From a checkpoint of a small transformer trained on Wikipedia.
Size: 16 layers, width 512, 56.2M parameters.
Architecture: LayerNorm before each block, learned positions, no biases in attention or MLP, tied embeddings.
Each number is 200 + 30 x the weight over its row's rms, rounded and kept within 0 to 999. Layers, rows and columns count from 0. The size before them is the row's rms in percent of the matrix's.

# layer 4 MLP down (transposed), 1792x512, rms 0.0304, rows 466-572, columns 480-511
098,221,233,230,234,206,176,186,207,180,165,184,191,233,258,171,195,195,183,243,188,248,227,196,179,223,206,198,185,203,237,229,178
066,169,174,207,235,191,238,186,269,206,172,263,226,140,179,175,251,217,222,190,167,178,243,264,240,209,193,151,192,224,129,176,186
081,197,233,178,240,190,247,203,215,200,179,223,187,206,219,214,160,200,231,200,222,200,142,267,169,182,164,131,204,229,195,180,160
132,263,228,210,175,236,205,214,193,183,175,244,205,214,142,184,220,211,161,152,179,239,155,160,225,230,211,221,249,218,167,200,214
105,241,203,223,208,235,219,153,207,247,215,161,201,224,225,217,210,253,179,228,188,190,232,227,216,216,217,213,185,209,183,190,194
146,151,162,227,201,180,217,195,208,189,176,193,176,196,219,212,214,151,149,208,143,241,161,207,196,175,203,196,176,216,160,250,188
103,228,196,235,281,205,187,170,219,229,192,172,217,207,194,223,146,143,198,203,201,160,176,180,189,195,234,164,221,188,229,210,248
051,167,190,183,283,193,190,163,192,211,192,178,180,153,247,206,151,260,197,216,184,234,186,267,230,205,216,185,198,209,224,176,186
091,240,214,194,200,174,206,201,201,180,208,180,156,129,150,186,206,254,252,171,154,213,197,258,188,180,181,137,147,160,254,229,214
086,199,170,231,214,183,201,190,197,215,177,131,162,188,200,223,179,199,236,142,208,183,202,215,186,141,254,191,239,206,194,160,123
083,191,186,191,224,162,219,239,201,203,166,139,172,195,180,199,164,165,192,182,225,268,164,216,195,241,225,185,216,176,205,177,207
085,220,209,190,221,216,162,176,218,242,223,222,198,181,178,215,203,223,248,218,167,197,216,216,190,212,195,124,194,174,165,219,176
074,154,223,252,185,185,215,209,212,197,252,182,234,167,213,188,170,179,193,205,197,229,144,235,204,146,126,211,208,197,206,245,202
132,242,207,214,238,155,194,164,214,238,160,209,167,212,248,188,176,171,226,110,159,199,184,208,163,173,227,194,222,208,225,181,192
054,159,123,156,187,239,223,207,171,216,210,195,203,204,139,187,181,201,226,246,224,200,160,184,154,198,157,211,257,205,200,226,201
120,191,164,238,279,142,263,154,206,197,228,187,192,193,196,242,166,188,212,164,229,175,174,214,211,169,202,189,205,209,195,234,188
122,219,184,200,213,178,243,191,176,207,223,186,213,170,231,204,211,172,169,182,149,215,224,269,154,204,240,234,148,181,201,198,151
062,219,181,199,210,164,227,206,196,204,236,225,246,177,242,207,215,213,228,243,226,202,168,175,231,190,216,217,201,180,166,230,165
151,188,209,149,195,201,194,186,247,190,234,151,189,209,200,178,191,229,146,201,243,200,139,239,232,202,187,183,201,205,201,246,176
128,209,214,201,128,182,198,189,213,219,164,220,254,204,196,154,175,218,217,186,203,193,230,173,171,174,178,164,189,158,190,174,204
059,207,176,179,247,196,189,193,196,141,184,200,201,234,166,180,178,166,227,197,172,229,241,209,197,193,144,239,180,177,147,224,185
102,201,202,201,163,208,229,193,167,201,218,252,182,221,186,201,209,191,247,174,211,220,203,183,258,202,217,254,181,139,225,221,197
131,210,241,186,201,209,201,221,223,253,195,186,150,160,223,203,181,183,157,242,219,233,199,191,163,202,220,184,174,183,191,228,232
073,254,217,165,181,209,231,192,227,211,183,168,301,151,207,158,179,179,197,208,210,212,198,184,161,162,205,167,215,244,174,199,157
116,221,180,194,216,227,157,189,204,185,200,191,186,172,173,178,127,196,184,221,222,243,170,126,209,228,203,241,132,230,184,244,251
125,151,212,222,224,153,208,172,214,243,152,196,188,164,253,197,188,212,236,211,235,280,221,235,201,189,221,208,173,164,187,225,178
045,155,175,162,173,173,243,204,178,217,229,178,226,225,142,232,138,214,197,195,179,216,224,203,204,221,214,177,236,211,229,196,196
060,241,206,138,234,154,226,237,225,177,240,191,227,210,211,143,195,222,209,200,208,180,128,204,215,278,197,189,170,110,222,216,209
104,198,165,242,219,184,225,163,256,250,152,195,149,208,223,187,175,205,232,224,173,218,153,204,187,221,233,196,203,227,198,238,200
086,231,183,176,183,219,140,243,222,192,249,166,255,184,215,213,176,192,176,195,207,182,184,259,231,193,205,196,218,148,156,199,194
076,257,201,207,232,147,183,199,218,200,210,227,192,146,210,174,186,205,179,200,140,259,186,195,185,175,159,188,152,219,176,198,228
122,202,114,194,222,215,236,229,237,123,152,164,170,195,196,190,226,224,177,225,161,216,161,172,200,184,255,206,195,234,197,164,203
112,222,259,195,201,165,212,216,194,178,194,224,191,223,209,230,204,172,179,256,160,162,150,248,203,196,198,193,193,172,186,148,172
092,183,207,249,214,220,180,222,181,153,174,162,229,203,249,186,191,172,187,205,216,172,241,229,154,232,181,182,207,252,244,234,196
085,153,166,157,203,167,232,197,217,211,173,244,207,155,169,211,169,181,229,111,197,185,238,203,177,166,242,217,159,188,164,264,148
067,212,188,122,194,187,168,181,159,213,187,145,246,244,140,216,146,131,157,177,232,205,232,197,171,197,178,176,197,157,208,183,167
093,192,194,157,188,181,205,185,176,178,195,225,213,181,216,170,214,192,239,184,215,200,230,152,232,168,175,216,201,148,152,233,152
126,203,210,191,157,235,199,229,214,197,195,181,183,210,218,194,134,206,182,207,196,224,181,204,230,183,235,206,178,155,192,246,226
099,251,152,199,215,164,189,184,177,184,260,212,181,164,232,210,192,230,211,160,184,270,213,167,161,196,235,199,243,195,160,232,182
084,167,172,211,199,213,208,172,174,183,208,222,208,175,198,170,214,183,169,211,205,199,190,229,161,247,148,205,268,179,151,160,196
113,230,173,231,220,200,201,240,198,208,193,180,194,207,184,215,196,232,182,213,196,155,146,195,200,143,209,198,171,197,189,204,203
057,242,254,221,186,207,140,228,245,182,165,176,243,153,124,199,154,227,234,176,211,216,193,180,120,187,186,211,216,207,185,189,202
097,225,176,205,200,208,185,167,232,234,186,163,208,209,220,210,231,210,218,205,196,240,264,216,241,215,241,196,197,198,169,176,145
058,170,167,166,194,188,160,208,202,233,222,219,190,220,193,255,197,257,166,190,229,235,144,215,227,195,196,190,230,216,198,202,141
109,199,153,189,188,199,182,216,175,192,240,225,219,223,248,144,208,212,222,215,194,154,210,218,223,275,202,181,180,248,220,156,159
076,152,258,162,208,217,193,236,186,198,227,194,269,176,166,173,214,214,169,205,235,189,213,197,165,242,148,214,214,213,214,183,199
145,152,188,206,203,202,210,189,195,199,226,193,213,187,220,208,241,169,133,189,230,227,209,267,193,210,231,160,212,209,213,193,174
095,263,226,222,171,180,216,206,196,164,160,142,207,199,147,227,197,219,261,221,206,201,235,180,218,204,211,233,207,224,211,181,203
080,228,283,202,178,165,223,178,198,182,180,204,221,168,226,166,226,197,193,164,210,205,220,216,181,215,227,233,194,255,206,201,175
065,223,233,198,212,166,158,200,202,164,252,197,247,216,184,198,108,208,255,198,170,149,143,153,173,218,209,196,204,162,209,229,190
052,207,234,215,171,214,188,157,196,168,201,208,158,231,213,161,203,206,254,184,234,190,190,197,156,238,200,249,199,215,246,202,148
075,203,241,219,215,186,192,234,213,163,183,144,212,185,214,229,187,177,102,174,195,228,165,115,167,206,185,184,204,203,221,249,208
110,224,175,229,191,177,157,199,132,214,198,157,180,180,218,171,112,196,226,171,191,166,204,193,198,185,247,231,155,181,165,188,215
062,172,203,206,189,209,196,221,220,218,163,210,179,170,166,270,218,207,239,223,190,174,163,219,196,202,208,227,194,299,173,189,129
121,194,210,173,192,185,239,170,214,225,167,234,144,209,272,169,200,229,223,200,197,196,217,202,170,218,228,190,185,203,183,166,188
075,152,124,223,188,209,229,190,206,211,228,160,150,198,195,211,198,279,199,171,190,245,198,190,215,277,216,245,206,195,190,173,193
088,233,248,203,241,177,206,210,240,195,225,147,158,219,207,225,244,197,173,179,204,170,167,197,172,263,253,166,196,202,191,187,172
061,147,218,213,242,205,158,224,186,183,184,230,159,194,216,218,201,217,215,183,188,207,229,163,205,226,181,204,216,227,207,173,208
117,198,225,193,162,215,152,206,177,216,191,192,191,226,184,233,237,190,168,239,243,115,164,197,184,188,155,250,237,222,252,262,201
130,193,244,121,240,194,193,197,232,238,128,205,169,238,183,188,210,247,263,204,220,267,224,206,191,209,236,211,221,134,235,201,183
098,225,198,186,191,231,189,172,164,235,183,209,178,241,207,227,208,218,201,193,192,183,148,183,315,208,218,182,253,210,186,228,202
048,182,233,168,199,195,159,234,220,185,227,201,199,208,169,235,164,231,150,198,170,212,255,191,199,219,188,165,237,170,158,147,194
093,163,190,146,167,156,212,208,284,165,210,225,166,186,200,192,171,131,229,176,201,181,179,182,194,258,184,234,216,241,160,181,169
144,158,172,182,208,168,211,181,202,198,186,215,202,210,168,253,157,184,183,113,199,176,216,252,186,233,183,204,169,159,198,198,193
054,191,189,190,179,175,220,263,232,177,195,174,210,177,171,190,197,158,197,176,238,255,199,235,220,228,148,200,261,236,203,158,234
122,225,185,185,273,223,178,191,195,207,209,176,209,193,224,199,147,206,135,229,264,262,208,167,134,178,205,194,189,209,190,183,234
106,213,210,190,200,190,203,181,203,178,155,190,203,174,171,174,203,125,176,219,228,221,188,196,223,220,229,228,185,179,204,170,224
090,178,155,226,219,236,168,193,211,195,194,158,158,157,161,192,221,230,227,182,210,202,247,218,254,224,247,224,231,170,132,216,201
125,204,241,168,232,180,236,222,185,165,206,227,187,208,200,239,207,215,208,194,188,238,201,195,230,208,170,223,231,205,189,195,185
103,188,178,267,146,208,214,181,226,224,204,196,203,201,188,190,199,204,223,198,209,180,211,174,220,212,243,179,189,193,205,192,221
076,183,193,184,245,253,142,184,183,194,210,227,251,189,156,196,210,200,159,168,186,221,151,222,115,222,176,205,232,192,212,200,212
094,219,165,204,235,165,246,185,235,217,192,181,146,193,208,196,194,161,192,254,220,190,178,197,172,190,257,195,203,178,151,198,189
059,172,191,171,167,210,177,174,217,256,211,224,255,175,230,163,221,170,236,134,213,170,189,212,187,182,176,188,243,241,184,205,214
111,214,191,213,194,188,184,179,249,231,204,167,141,151,160,175,220,195,189,109,234,183,213,229,238,213,182,181,224,199,151,235,225
155,162,208,173,195,169,192,195,277,194,202,168,208,196,220,225,182,171,213,200,167,241,204,223,205,193,187,219,198,188,243,206,217
085,201,219,187,206,221,225,219,236,144,217,240,219,155,206,164,190,214,171,153,169,150,222,199,185,160,177,183,224,197,170,197,238
126,214,168,188,201,191,188,213,179,225,221,174,223,245,174,237,205,225,189,171,171,197,207,227,163,198,221,133,199,142,166,142,180
065,214,190,237,169,188,189,196,215,114,201,210,139,174,204,179,191,240,214,208,212,203,196,233,220,222,172,195,234,219,252,226,200
125,238,224,202,196,185,150,160,224,164,238,185,205,191,165,200,200,214,204,246,177,239,190,181,149,155,226,178,159,206,187,237,200
104,238,200,187,249,189,220,182,184,191,207,140,163,187,175,182,207,238,235,167,198,232,183,225,250,207,255,216,196,153,187,189,213
055,199,207,197,179,180,237,144,180,226,195,188,201,210,250,205,196,244,174,192,220,177,227,194,219,222,213,161,211,169,203,231,204
092,228,169,208,179,179,207,187,187,142,178,217,223,226,172,189,210,144,174,201,214,254,174,187,176,197,149,170,197,192,231,226,167
151,243,183,168,200,194,236,197,204,225,177,275,182,231,261,163,211,219,273,255,223,221,208,264,211,184,271,217,210,175,173,204,215
109,194,210,202,146,166,175,151,225,132,204,137,185,186,176,172,194,249,185,201,209,187,241,135,192,182,196,188,190,217,203,208,256
174,209,193,221,225,185,231,156,190,246,197,231,175,260,204,151,224,196,234,183,181,212,194,173,222,184,184,228,156,192,211,217,185
137,168,201,144,223,219,173,126,235,208,244,187,130,169,143,215,187,233,220,197,206,155,216,213,281,239,207,263,249,180,168,208,214
052,155,230,195,184,187,199,236,198,232,252,181,194,199,212,157,175,242,204,250,200,174,225,191,173,192,207,229,235,222,183,187,174
106,171,203,184,192,215,174,196,185,175,204,215,154,218,212,188,203,190,241,200,235,233,199,194,206,204,147,192,191,203,194,205,209
089,178,218,133,226,185,124,148,211,230,261,177,185,232,216,229,130,172,188,259,207,211,182,205,187,203,209,177,249,217,154,169,166
090,213,198,123,211,203,207,251,214,181,196,203,192,176,243,199,222,129,197,246,187,190,190,202,178,195,256,238,170,231,233,184,140
069,202,205,183,190,202,207,211,214,213,211,175,231,196,185,234,204,225,178,183,186,178,187,216,166,226,140,173,215,234,249,196,226
099,150,254,167,226,248,123,196,197,174,172,255,185,146,178,212,189,213,223,197,171,168,246,213,161,200,154,207,194,192,195,249,222
097,230,206,207,188,219,219,192,156,198,174,150,204,257,273,201,218,175,214,214,213,251,188,189,207,188,201,198,215,150,217,210,199
095,174,170,216,223,250,188,174,202,239,205,221,221,205,181,200,185,179,236,174,179,199,192,183,213,143,202,210,198,194,153,197,166
109,242,187,184,188,197,184,230,217,246,241,189,183,164,205,204,241,159,207,175,203,297,154,178,187,196,207,188,242,215,188,229,152
053,197,177,208,151,207,181,188,243,211,170,163,175,184,155,201,164,212,225,199,170,217,216,227,237,214,144,213,186,224,218,225,165
041,213,212,192,206,172,199,224,174,173,219,227,205,202,211,165,175,128,202,157,153,179,220,233,217,216,186,188,242,204,149,200,184
111,204,201,217,254,243,203,154,228,188,165,180,143,231,246,211,250,217,204,259,190,207,287,168,191,207,220,191,192,252,182,177,219
085,206,208,245,172,188,197,246,216,212,142,172,167,193,195,197,218,224,216,193,257,212,187,215,223,234,203,134,192,185,209,246,205
057,175,233,188,188,195,176,223,169,224,240,211,229,232,200,173,189,181,169,237,272,196,166,206,206,260,225,228,212,210,243,207,148
105,203,185,203,233,253,203,232,205,176,201,238,183,183,228,118,193,161,262,168,216,197,218,160,237,251,230,148,190,185,176,240,196
095,176,194,239,209,212,220,245,229,201,216,260,232,185,191,262,217,195,219,171,214,192,176,198,194,223,215,151,159,160,203,183,205
104,217,218,202,178,159,195,251,219,181,241,170,200,179,233,204,224,210,195,201,200,177,171,163,153,238,232,200,243,158,199,190,241
095,218,160,180,113,182,208,210,181,168,227,192,192,193,193,200,101,206,239,165,190,243,145,202,155,205,176,121,174,236,198,210,231
111,148,168,201,267,165,129,224,185,203,238,188,239,198,184,209,189,239,140,206,258,144,231,170,232,211,198,243,236,213,184,188,193
133,168,202,134,204,164,179,181,176,168,256,195,220,212,167,220,193,156,206,188,200,212,133,227,239,182,191,234,235,163,221,217,156
108,213,137,241,196,185,204,159,179,200,215,173,159,217,187,208,233,195,213,203,216,211,184,199,180,152,264,199,206,215,181,182,226
# layer 4 MLP up, 1792x512, rms 0.0457, rows 467-573, columns 480-511
093,111,210,192,225,203,256,189,232,172,214,192,225,137,194,241,187,176,215,220,193,236,121,239,175,181,171,210,162,166,200,240,214
101,133,159,246,197,214,197,226,213,222,160,195,189,205,183,198,240,222,192,173,210,205,188,203,201,173,210,208,163,153,224,221,218
105,215,180,220,210,169,200,252,236,152,173,145,211,186,192,206,201,207,160,219,181,190,192,186,168,191,276,164,198,217,219,265,190
104,243,174,209,200,182,181,267,219,168,180,209,170,191,180,228,130,201,176,176,162,210,190,120,223,179,228,161,162,199,183,183,226
113,214,230,209,182,176,183,230,219,220,214,203,174,213,212,234,225,224,206,183,224,192,176,188,190,210,226,209,173,130,208,188,188
092,206,210,224,234,170,204,217,248,220,225,148,141,197,144,207,171,213,203,186,175,195,179,222,190,203,191,155,173,156,155,236,212
070,199,207,285,190,179,217,243,202,176,255,185,151,200,192,211,172,236,167,220,276,239,228,213,158,128,164,188,201,159,206,218,241
104,184,150,190,247,238,234,203,258,190,208,210,156,218,193,193,163,189,200,238,219,192,204,183,187,147,210,213,167,166,185,164,199
105,182,206,202,222,235,195,266,230,203,179,170,196,164,211,219,174,219,185,197,198,187,194,175,233,248,223,224,218,196,218,174,189
079,185,177,249,198,143,178,254,193,215,181,226,172,201,188,194,194,124,143,192,231,195,201,183,167,211,203,196,206,180,149,216,225
105,245,170,240,176,233,182,294,219,214,195,188,201,172,242,179,164,228,189,206,189,176,228,215,158,221,194,188,179,180,257,204,265
086,209,168,205,194,174,218,189,215,215,184,186,186,184,182,197,192,206,218,182,141,217,204,162,156,183,208,200,193,145,193,191,188
096,149,173,193,237,174,180,206,256,186,216,155,175,158,174,209,148,216,185,207,209,216,178,220,187,203,215,189,179,190,226,231,265
087,242,146,287,192,140,213,229,245,267,171,205,156,186,210,223,183,212,191,159,265,217,163,258,182,206,202,188,186,198,250,151,198
105,215,201,223,253,250,229,247,247,247,173,181,209,220,165,208,155,218,156,220,161,210,214,196,223,192,176,203,168,188,168,225,243
111,183,172,212,217,229,242,288,226,202,236,204,202,151,170,163,185,117,175,185,238,233,163,157,92,199,137,215,197,165,195,214,202
089,279,188,260,231,156,199,217,196,228,167,165,149,175,197,174,184,175,257,169,190,260,173,202,224,157,228,206,167,193,235,168,271
106,221,172,236,204,154,228,198,251,195,214,141,183,195,189,226,137,172,171,205,222,193,201,170,164,183,212,189,167,194,231,221,225
095,160,152,206,187,198,217,220,175,236,166,157,194,166,169,217,179,180,215,206,212,235,200,149,214,226,237,170,156,205,178,219,226
098,227,206,188,216,145,176,214,198,223,254,224,178,177,236,227,174,219,184,264,190,220,235,207,244,166,168,167,207,186,233,238,194
105,207,247,197,252,174,185,233,166,210,149,200,193,256,204,227,171,138,199,213,124,206,188,217,247,188,187,200,200,158,204,215,213
103,193,204,241,212,187,232,212,190,213,183,154,178,197,190,244,204,198,179,228,212,219,199,221,138,206,201,158,180,197,195,208,230
087,168,252,197,223,193,237,137,207,225,210,167,179,179,224,130,206,251,180,226,211,197,252,242,187,196,220,227,178,170,185,189,180
100,208,208,209,219,218,259,256,192,197,149,176,207,220,161,202,138,248,223,199,188,244,163,190,205,219,235,202,185,177,180,242,213
106,191,169,221,175,162,214,193,172,209,181,147,159,175,162,226,212,177,180,141,205,222,154,215,195,202,255,161,191,180,219,252,224
072,230,189,211,183,231,188,145,227,190,210,180,212,127,250,187,211,143,171,243,211,185,175,190,221,181,189,178,200,208,161,213,253
081,215,211,261,195,213,181,206,197,202,213,201,150,205,223,196,178,192,273,145,218,205,226,203,180,216,206,177,191,157,150,210,274
102,219,197,219,171,165,191,183,191,159,179,182,182,195,222,195,174,198,258,191,209,240,206,232,179,221,222,175,156,192,203,179,149
090,162,167,193,215,221,240,187,241,204,157,202,148,222,211,189,198,210,233,213,251,205,209,137,227,183,225,191,198,185,152,198,235
096,166,191,256,237,182,240,242,277,224,183,211,172,164,211,237,225,155,213,182,149,244,188,208,220,156,208,174,182,172,191,194,248
105,231,184,245,161,213,226,221,239,163,195,182,170,202,183,217,187,172,201,233,238,225,175,186,188,180,184,174,198,122,221,191,231
108,229,208,280,190,233,286,220,178,284,173,130,154,212,224,194,194,215,240,198,212,192,180,214,157,186,249,211,186,168,180,214,212
109,155,160,217,263,189,179,252,215,205,171,201,221,223,170,228,190,199,171,242,188,150,212,168,148,199,176,222,194,204,175,230,199
093,190,177,218,193,189,235,186,229,235,188,142,164,184,204,221,155,213,157,200,184,177,213,156,193,180,232,191,162,186,164,199,223
104,193,212,200,210,202,190,226,233,140,185,155,175,199,168,214,160,165,203,183,183,198,188,208,210,160,165,190,183,180,155,262,203
104,248,178,187,173,243,207,245,188,215,239,171,222,201,201,153,181,194,220,211,267,218,195,198,220,202,198,239,184,215,217,230,139
102,227,179,273,194,210,229,224,241,222,229,161,232,187,202,198,147,99,197,210,211,192,157,175,171,176,205,177,166,160,142,231,210
093,213,211,187,193,213,196,217,254,241,176,161,183,179,214,259,193,198,176,219,190,172,191,202,204,242,224,183,136,220,209,189,215
096,211,183,209,187,160,157,234,261,180,130,227,195,242,237,223,187,210,265,203,222,200,219,198,199,177,211,184,166,212,211,170,255
103,212,198,269,186,176,259,196,218,184,168,185,207,158,188,202,150,146,198,187,180,217,197,194,180,194,223,152,184,152,196,217,193
100,236,173,172,186,170,145,197,281,172,231,199,151,212,167,141,209,211,209,226,242,228,215,140,195,242,148,181,186,232,279,158,221
089,187,237,194,193,203,220,181,226,219,159,195,193,170,155,194,214,155,158,189,215,221,207,188,231,219,202,182,151,178,185,240,170
080,260,191,225,239,188,222,205,235,211,214,202,141,175,217,170,172,229,200,165,165,202,223,193,169,185,197,205,183,201,225,210,216
107,258,223,223,198,211,242,233,176,164,194,175,167,244,221,211,193,192,196,178,157,196,190,209,252,114,283,206,172,165,165,261,224
059,199,219,238,201,128,201,236,234,225,167,195,199,218,182,201,241,206,200,155,188,221,200,194,194,198,209,180,157,194,178,211,208
109,197,177,248,186,207,220,240,197,221,199,158,169,205,146,177,173,175,214,224,217,217,143,202,207,159,277,177,148,178,172,201,215
118,216,252,206,189,236,235,209,211,237,206,130,191,153,226,236,172,223,186,194,160,206,166,205,240,169,219,185,186,171,173,285,204
089,204,213,166,195,230,251,228,180,235,224,202,191,192,183,202,151,179,176,177,192,158,185,182,185,199,159,180,203,189,195,241,224
099,224,217,215,207,289,189,229,175,124,246,190,232,176,116,204,202,220,161,159,237,141,172,212,243,169,198,210,141,195,125,219,257
081,191,185,221,244,174,254,200,195,215,232,203,173,198,230,237,186,164,251,216,241,205,224,183,188,205,215,197,220,167,168,180,214
100,169,231,217,204,169,211,250,205,211,158,158,202,176,169,183,170,184,179,106,223,235,186,159,192,211,225,185,146,139,202,219,203
094,217,137,218,212,234,207,224,232,188,189,141,159,225,150,195,158,190,169,203,229,173,161,154,185,214,252,149,183,204,187,253,194
101,219,174,204,195,152,254,153,206,183,195,219,153,221,244,187,194,249,222,213,211,187,172,208,172,159,176,117,176,177,201,187,171
095,208,182,177,178,199,170,186,243,162,136,154,188,185,218,212,229,170,165,210,188,187,191,215,170,218,201,167,162,175,225,211,209
090,154,213,194,254,193,228,206,189,228,181,197,139,203,189,241,188,203,211,227,195,252,178,206,217,234,193,196,155,185,190,177,220
095,158,186,226,214,187,215,235,220,180,229,115,151,165,175,168,180,154,185,198,214,194,219,210,184,211,245,148,160,152,185,286,215
091,200,133,193,197,182,219,171,225,240,181,207,185,156,202,155,181,199,177,230,228,252,235,151,155,173,184,165,213,205,217,189,220
104,210,187,210,194,200,240,245,181,191,189,208,155,169,192,257,155,181,230,172,150,247,227,182,218,165,226,168,196,206,167,231,212
106,197,193,244,190,267,213,230,196,196,187,137,180,215,156,206,182,178,181,212,192,233,189,186,206,204,215,176,157,191,187,251,240
100,207,200,233,204,212,212,195,205,194,190,208,144,213,175,196,205,219,224,202,164,235,181,201,207,195,163,197,161,194,189,207,255
079,141,195,193,220,212,213,179,214,246,222,204,204,207,129,183,203,199,200,197,199,179,184,179,178,237,288,228,192,173,198,185,201
092,208,144,248,172,173,180,200,192,199,226,212,208,214,178,216,157,183,264,154,174,220,215,208,190,194,245,179,180,118,173,192,182
123,185,190,217,210,195,223,221,186,230,194,210,250,196,171,192,121,228,233,201,244,181,212,196,188,167,182,232,221,221,213,229,204
096,206,152,212,232,183,206,279,210,188,191,161,165,186,244,244,187,171,208,185,211,213,165,199,198,164,210,122,177,173,188,254,203
097,181,161,184,212,166,220,233,230,193,170,160,208,201,142,189,141,204,158,134,209,271,110,168,199,172,201,153,143,220,139,242,178
093,170,206,220,245,198,235,190,228,229,183,114,138,165,210,237,189,197,225,223,217,233,149,228,166,229,232,201,173,161,168,191,199
105,202,267,144,214,213,200,235,193,230,176,170,217,167,215,184,214,165,154,169,224,182,168,204,236,211,239,188,195,208,201,212,192
115,185,204,181,236,165,216,224,197,192,192,195,173,199,199,216,160,184,198,230,141,135,154,241,240,181,224,194,200,185,211,236,213
101,129,138,239,230,171,265,209,201,233,234,170,202,179,172,239,171,236,240,205,195,175,185,174,176,191,236,232,185,179,189,183,197
108,209,221,196,183,180,173,197,190,203,132,211,142,161,283,175,185,145,190,183,182,192,185,200,211,230,232,191,183,201,233,175,226
086,198,206,227,263,146,222,132,222,231,184,153,163,135,219,227,163,204,130,206,224,206,230,205,175,185,215,163,197,176,210,230,232
099,180,173,198,192,231,262,204,203,255,222,191,192,152,248,253,183,151,161,155,230,198,158,214,144,191,208,165,226,162,206,249,229
121,217,209,218,193,177,203,210,192,214,191,173,199,202,196,196,199,129,193,148,210,223,253,211,171,228,230,169,204,154,182,210,182
107,218,162,194,166,171,214,234,238,241,180,167,171,185,193,221,195,203,198,177,217,194,192,183,196,191,249,144,178,111,176,189,193
096,238,196,191,257,200,220,190,157,201,183,167,204,242,218,228,170,200,160,192,195,259,187,199,164,189,211,212,183,205,211,230,192
132,215,187,242,249,214,187,199,254,226,178,182,195,162,170,254,172,212,184,233,132,197,205,211,195,208,178,226,196,122,208,197,222
093,218,146,262,207,190,175,235,289,219,180,192,162,224,225,147,196,214,195,197,252,233,204,178,150,184,175,185,197,221,243,204,284
091,149,146,252,236,201,204,218,205,183,195,164,109,191,172,252,200,180,161,190,202,190,159,177,187,226,147,138,180,213,180,181,195
095,180,171,202,208,245,229,183,185,214,167,170,189,171,203,237,224,188,194,205,247,202,137,184,224,226,152,152,169,232,220,204,248
092,223,180,157,201,162,205,203,298,274,159,179,223,201,207,232,182,193,177,217,232,187,241,141,121,149,181,188,221,205,147,179,205
101,278,193,267,190,207,265,203,209,220,188,164,204,227,200,179,203,216,204,218,165,196,251,204,190,173,227,201,173,212,195,209,223
134,175,174,180,182,196,180,214,218,174,165,190,209,193,149,214,158,181,192,175,212,194,216,176,191,209,229,219,185,169,146,204,210
110,178,207,175,139,196,173,177,194,204,194,193,182,162,162,205,214,144,192,194,225,176,195,152,190,164,180,197,187,154,160,211,178
104,197,188,194,257,186,242,218,228,184,201,170,184,200,177,236,230,194,175,175,199,201,174,208,187,204,212,161,161,196,190,244,229
093,183,184,143,201,236,188,205,232,170,215,165,183,141,179,209,193,127,253,220,248,164,212,144,189,246,160,204,146,184,191,179,191
072,242,224,242,238,196,236,206,250,190,165,156,132,193,181,170,180,155,174,182,162,195,180,177,186,201,186,193,199,172,148,218,195
091,182,166,223,214,189,243,235,214,203,170,141,151,183,161,229,158,187,199,129,205,215,133,170,153,227,243,158,150,142,146,243,206
105,216,194,218,196,167,194,206,245,201,171,210,200,202,173,178,205,185,222,224,166,246,206,168,193,183,144,185,184,190,227,227,256
116,194,162,194,156,154,203,257,216,148,185,142,198,198,225,178,170,208,199,200,215,155,203,209,225,169,193,195,167,181,258,268,213
078,202,229,183,219,199,186,215,195,193,201,167,231,210,141,203,217,171,155,241,198,188,182,148,194,253,204,175,152,204,242,231,221
103,226,209,191,231,279,186,231,179,183,224,208,195,232,164,194,202,229,195,198,217,160,202,157,231,194,194,198,219,213,223,188,226
093,210,181,208,200,180,189,213,215,202,168,156,159,139,201,204,227,161,192,218,204,230,191,190,257,258,206,161,176,228,199,266,269
120,178,134,179,174,157,231,149,195,175,166,210,241,171,237,257,215,142,200,188,245,227,174,153,196,200,197,167,204,175,196,184,215
122,241,199,184,194,193,181,225,262,229,185,152,128,215,234,184,190,153,176,213,227,209,157,213,223,160,202,187,192,194,238,212,229
078,198,182,228,172,231,216,200,236,203,213,209,175,170,165,224,192,206,198,208,172,216,181,193,161,238,203,170,223,205,231,160,205
073,200,196,237,208,212,218,209,181,242,227,181,194,196,200,263,201,164,195,296,178,175,197,193,144,235,176,166,169,241,175,188,223
095,231,198,195,203,177,253,204,203,206,231,134,172,185,194,214,140,160,198,260,167,220,191,228,202,193,189,175,146,145,189,212,198
109,182,182,225,187,155,261,238,213,184,136,154,218,182,178,205,152,199,187,207,239,188,182,218,186,203,199,185,158,193,190,196,224
090,204,180,221,238,206,194,189,225,221,189,210,207,216,189,201,200,207,198,207,155,200,142,146,179,200,182,192,168,225,202,190,173
095,179,166,198,209,200,163,233,225,222,185,165,168,196,190,196,190,145,193,144,223,212,221,179,198,217,228,152,153,158,165,227,218
103,177,207,247,196,219,277,199,259,185,201,197,195,196,119,207,159,178,228,195,230,139,182,163,187,154,233,186,195,148,197,198,242
108,231,217,208,200,263,228,212,206,232,225,178,142,168,196,156,134,189,204,228,223,154,167,194,218,210,215,181,160,196,205,266,207
102,212,188,205,187,222,230,253,211,151,139,182,186,214,223,181,202,168,168,170,215,178,141,190,180,166,198,223,220,195,188,213,213
121,127,132,199,146,147,180,202,219,146,213,188,182,215,170,196,193,215,235,198,228,206,216,169,239,149,214,181,219,177,216,202,231
106,206,194,160,208,205,222,191,201,200,232,152,109,177,218,202,187,154,193,208,202,244,174,167,183,206,207,160,169,224,177,203,219
080,195,216,207,200,236,217,232,210,226,176,177,168,188,149,230,197,149,205,193,219,235,156,200,216,175,204,196,177,190,175,226,254
100,227,156,188,241,219,181,239,192,168,145,207,221,210,173,261,222,141,184,183,219,233,186,125,212,184,168,188,205,170,188,181,183